config.yaml
num_attention_heads: 3
intermediate_size: 768
positions: "rope"
qk_norm: false
init_std_down: 0.0205
optimizer: "soap_variant"
learning_rate: 0.00591
final_lr_fraction: 0.0
batch_tokens: [32768, 65536, 131072]
train_tokens: 241500000
max_steps: 3695
Each number is 128 + 32 x the weight over its row's rms, rounded and kept within 0 to 255. Layers, rows and columns count from 0. The size above them is the row's rms in percent of the matrix's.

# layer 3 attention output (transposed), 192x192, rms 0.192, rows 8-14, columns 96-191
size [108 108  99 103 112 109 119]
[[127 141 189 108 110 168 135 115  68 187  98 150 109 129 116  99 164 195 185 103 150 106 140 146 158 126 163 181 114 157  76 113 117 137 140  96 171 163 111 110 159 118 152 117  95 125  92 129 151 106 129  99 109 133 163  82  92 104  97 117 131 167 124 105 109 145 143 152 136 160 206 125  58 137 105 123 146  81 150  85  89 107 102 126 110  89 155 167 198 153 184  78 106 112 145 108]
 [129 128 150 214 180  96 121 120 185 113  67 164  84 125 150  91 130  77  90 146 151 129  99 161 106 123 108 137 151 139 116 107 132 100 134 139 129 140 136 153 131 143 148 169 128 174 143 156 103 121 118 161 175 155  76 136 130  90 100 105 111 111 103 124  30 146 159 122  92 137  95 141 119 170  94 161 171 129 110 195 127 168 128 117 127  74  42 118 139 130 110 153 158 140 135  63]
 [188 157 160 125 133 158 136 121 159  94 106 145  84 127 106  88 144 181 131 122 117 133 140 116 127 157 137 120  87 145 139 120 146 133  92 149 145 120 111 135  97  82 136 170 162 180 156  75 153 115  60 167  65 110 138 163 120 118  68 134 120 175  50 132 122  76 104 107 107 110 145 112 110  97 179  78  84 111 120 142 101  74 120 169 130  29  21 167 163 177  95 129  88  98  97 146]
 [109 113 124 108 131  92  84 202 175 126 201 118 142 164 109 152 140 125 151 172 142 128 178 130 121  91 143 129 108 123 173 125 124 101 111  92 143 126 143 110 118 172  82  75 136 138 106 115 125  99 122 115 130 137 102  81  84  96 160 158 130  95 133 188 201  99 123 170 139 145 136  59 130 128 126 134 111  85 112  99 155 113 160 104 109 138 154  67  97 155 102 206 110 138 135 145]
 [161 169 135 117 107 104  73 134 114 152 138  81 163 104 142 132 172 100 121 108  94 123 178 133 141  86 129 174 163  85 109 111 100  85  81 122 177 139 137  61 158 138 119 182 130 107 164 130 165 148 147 140  85 169 139 127 139 143 121  76 144 141 171 150  99 131  92  78 128 157 108 118 169 133 148  99 136  92 147 133 191 152 133 114  91 131 131  79 142 127  99  70 151  42 109 181]
 [ 98 107 146 202 158 164 129 201 130 126 148 143 184  98 157 143 153 133 117 129 137 130 131 115 115 148 129 166  99 166 170 134 130 114 128  71 123 146 188 150 148 146 136 212  82 150 182  95 196 122  94 110 181 161 139 128 144 140 107 152 107 163 118 153 126 114 189 181  90 163 142 118  82 146 132  94 114  84 149 111  56 119 184 153 125  99 109 164 169 139 112 128 150  69 103 111]
 [153  89  68 169 104 148  96 107 162 120 136 178 111 107 123 157 107 148  68  68 156 113  73 121 109 141 114 131 147 123 158 111 128 135  86 185 153 117 136 129  99 114  74 127 214  98 169  66  98 108 155 184 105  89  97  99 132 163 149 185 113 102 157 123 185 133 100  96 120 121  98 122 124 166 106 151 100 107 171  99  95 104 124 209 118 146 161 116 120 148  89 143 159 135  62  97]]
# layer 3 attention value, 192x192, rms 0.138, rows 9-15, columns 96-191
size [124 109 115 129 117 136 118]
[[160 175  96 134 162 129 118  69 134 140  83 125 125 128 102 122 137  95 179 152  93 161 149 105 147  98 159 147 116 101 157 147 103 151 126 158  86 111 143 119 133 166 127 103 108 127 102 161 126  92 167 146 153 191 114  87 174 110 155 101 127 123  68 100 111 129 105  89 140 136 151  99 148 142 134 166 152 128 114  89 130 186 155  92 170 128 120 127 173  68 152 168 163  86 188 108]
 [117 111  98 144 129  94 149 181 125 135 166 122 177 138 146 185 179 144 113 155 146 123 153 125  85 138 127  75 153  66  82  97 107 181 135 127 130  95 110 128 100 129 129 184 139 212  97 124 200 169 101 109  83  94 153 139 132  88 133 149  86  98  67 202 148 133  84  90 144 111 160  84 178 150 110  98 125 155 124 153 151  94 133 134 135 123 155 123  86 153  98  96 166 110 144  82]
 [ 71  98 146 156 114 142 103 149 127 142 174  63 148 171 141 137  78 111 119  65 124 155 128 136 100 153 123 109 112 191 126 132 112 197 102  76 159 150 125 112 131 171 108 120 166 154 131 165 118 131  38 120 159 124  97 134 132 129 158 116  94 178 209 161 118 156  94  87 133 200  93  94 115 136 142 110 161  99 160 149 127 141  78 137  84  56 116 149 116 163 134 152 122 111 111 130]
 [115 123 136 137 172 122 132 149 164 156  91 150 196 120  80 133  65  79 115 134  92  70 153 180 148 137 136 129 144 149 148 103 136 126 108 100 106  86 134 143 126 125  90 110 133 173 130 108 168 190  92 131  49 117 139  60 161 155 156 159 192 148 117 106 188 126 128 171  78 100 126 151 138 153 177 187 187 165 127 119 120 173 126 125 148 182 183 121 114 155 207 116 151 157 118 151]
 [104 151  97  60 158 209 134 202  79 156  79 163 109 126  59 180 113 141 114 126 135 135 119 164  91 124 178 112 171 113 103 134 113 126 160 184 116  90 140 152 137 143 140  89 109 161 148 152 138 126 131 134 147 160 177 112 165 119 142  98 201 172 135 125  89 174 178 126 142 139 114  98 138 151 133  93  96 124  79 177 121  84 111 141 130 150  78  72 143 131  96  97  67  94 184 108]
 [117 107 135 172 105 100 176 114  59 108 141 141 114 129 211 130  73 158 110 111 104 102 114 101  68 168 154 111 128 128 138  71  98 191 110 147  92 187  98  78 107 134 175  99 176 125 168 110 163  99 134 159 139 130 117 149 112 114 143  91 150 133 143 117 159 119 130 131 156 104 115 197 187 103 102 166 145 146 108  98 130 124 163 113 205 159  79 152  82 196 112 182 160 214 146 142]
 [161 153 179 100 150 157 127 191  94  97 163 121 117 113 183 162 118 134 118 118  71 111 162 150  77 115  87 167 160 141 113 103 143 171  51 154 115 127 104  66 162 187  94  98 138 111 153 123 135 115  92 118  97 115 131 156 147 117 146 112 167  83 133 137 167  93 101 135 208  66 159 161 189 131 206 106  95 149 101 166 160  55 154 103 107 119 138 142  95 171 104 120 118  85 108 147]]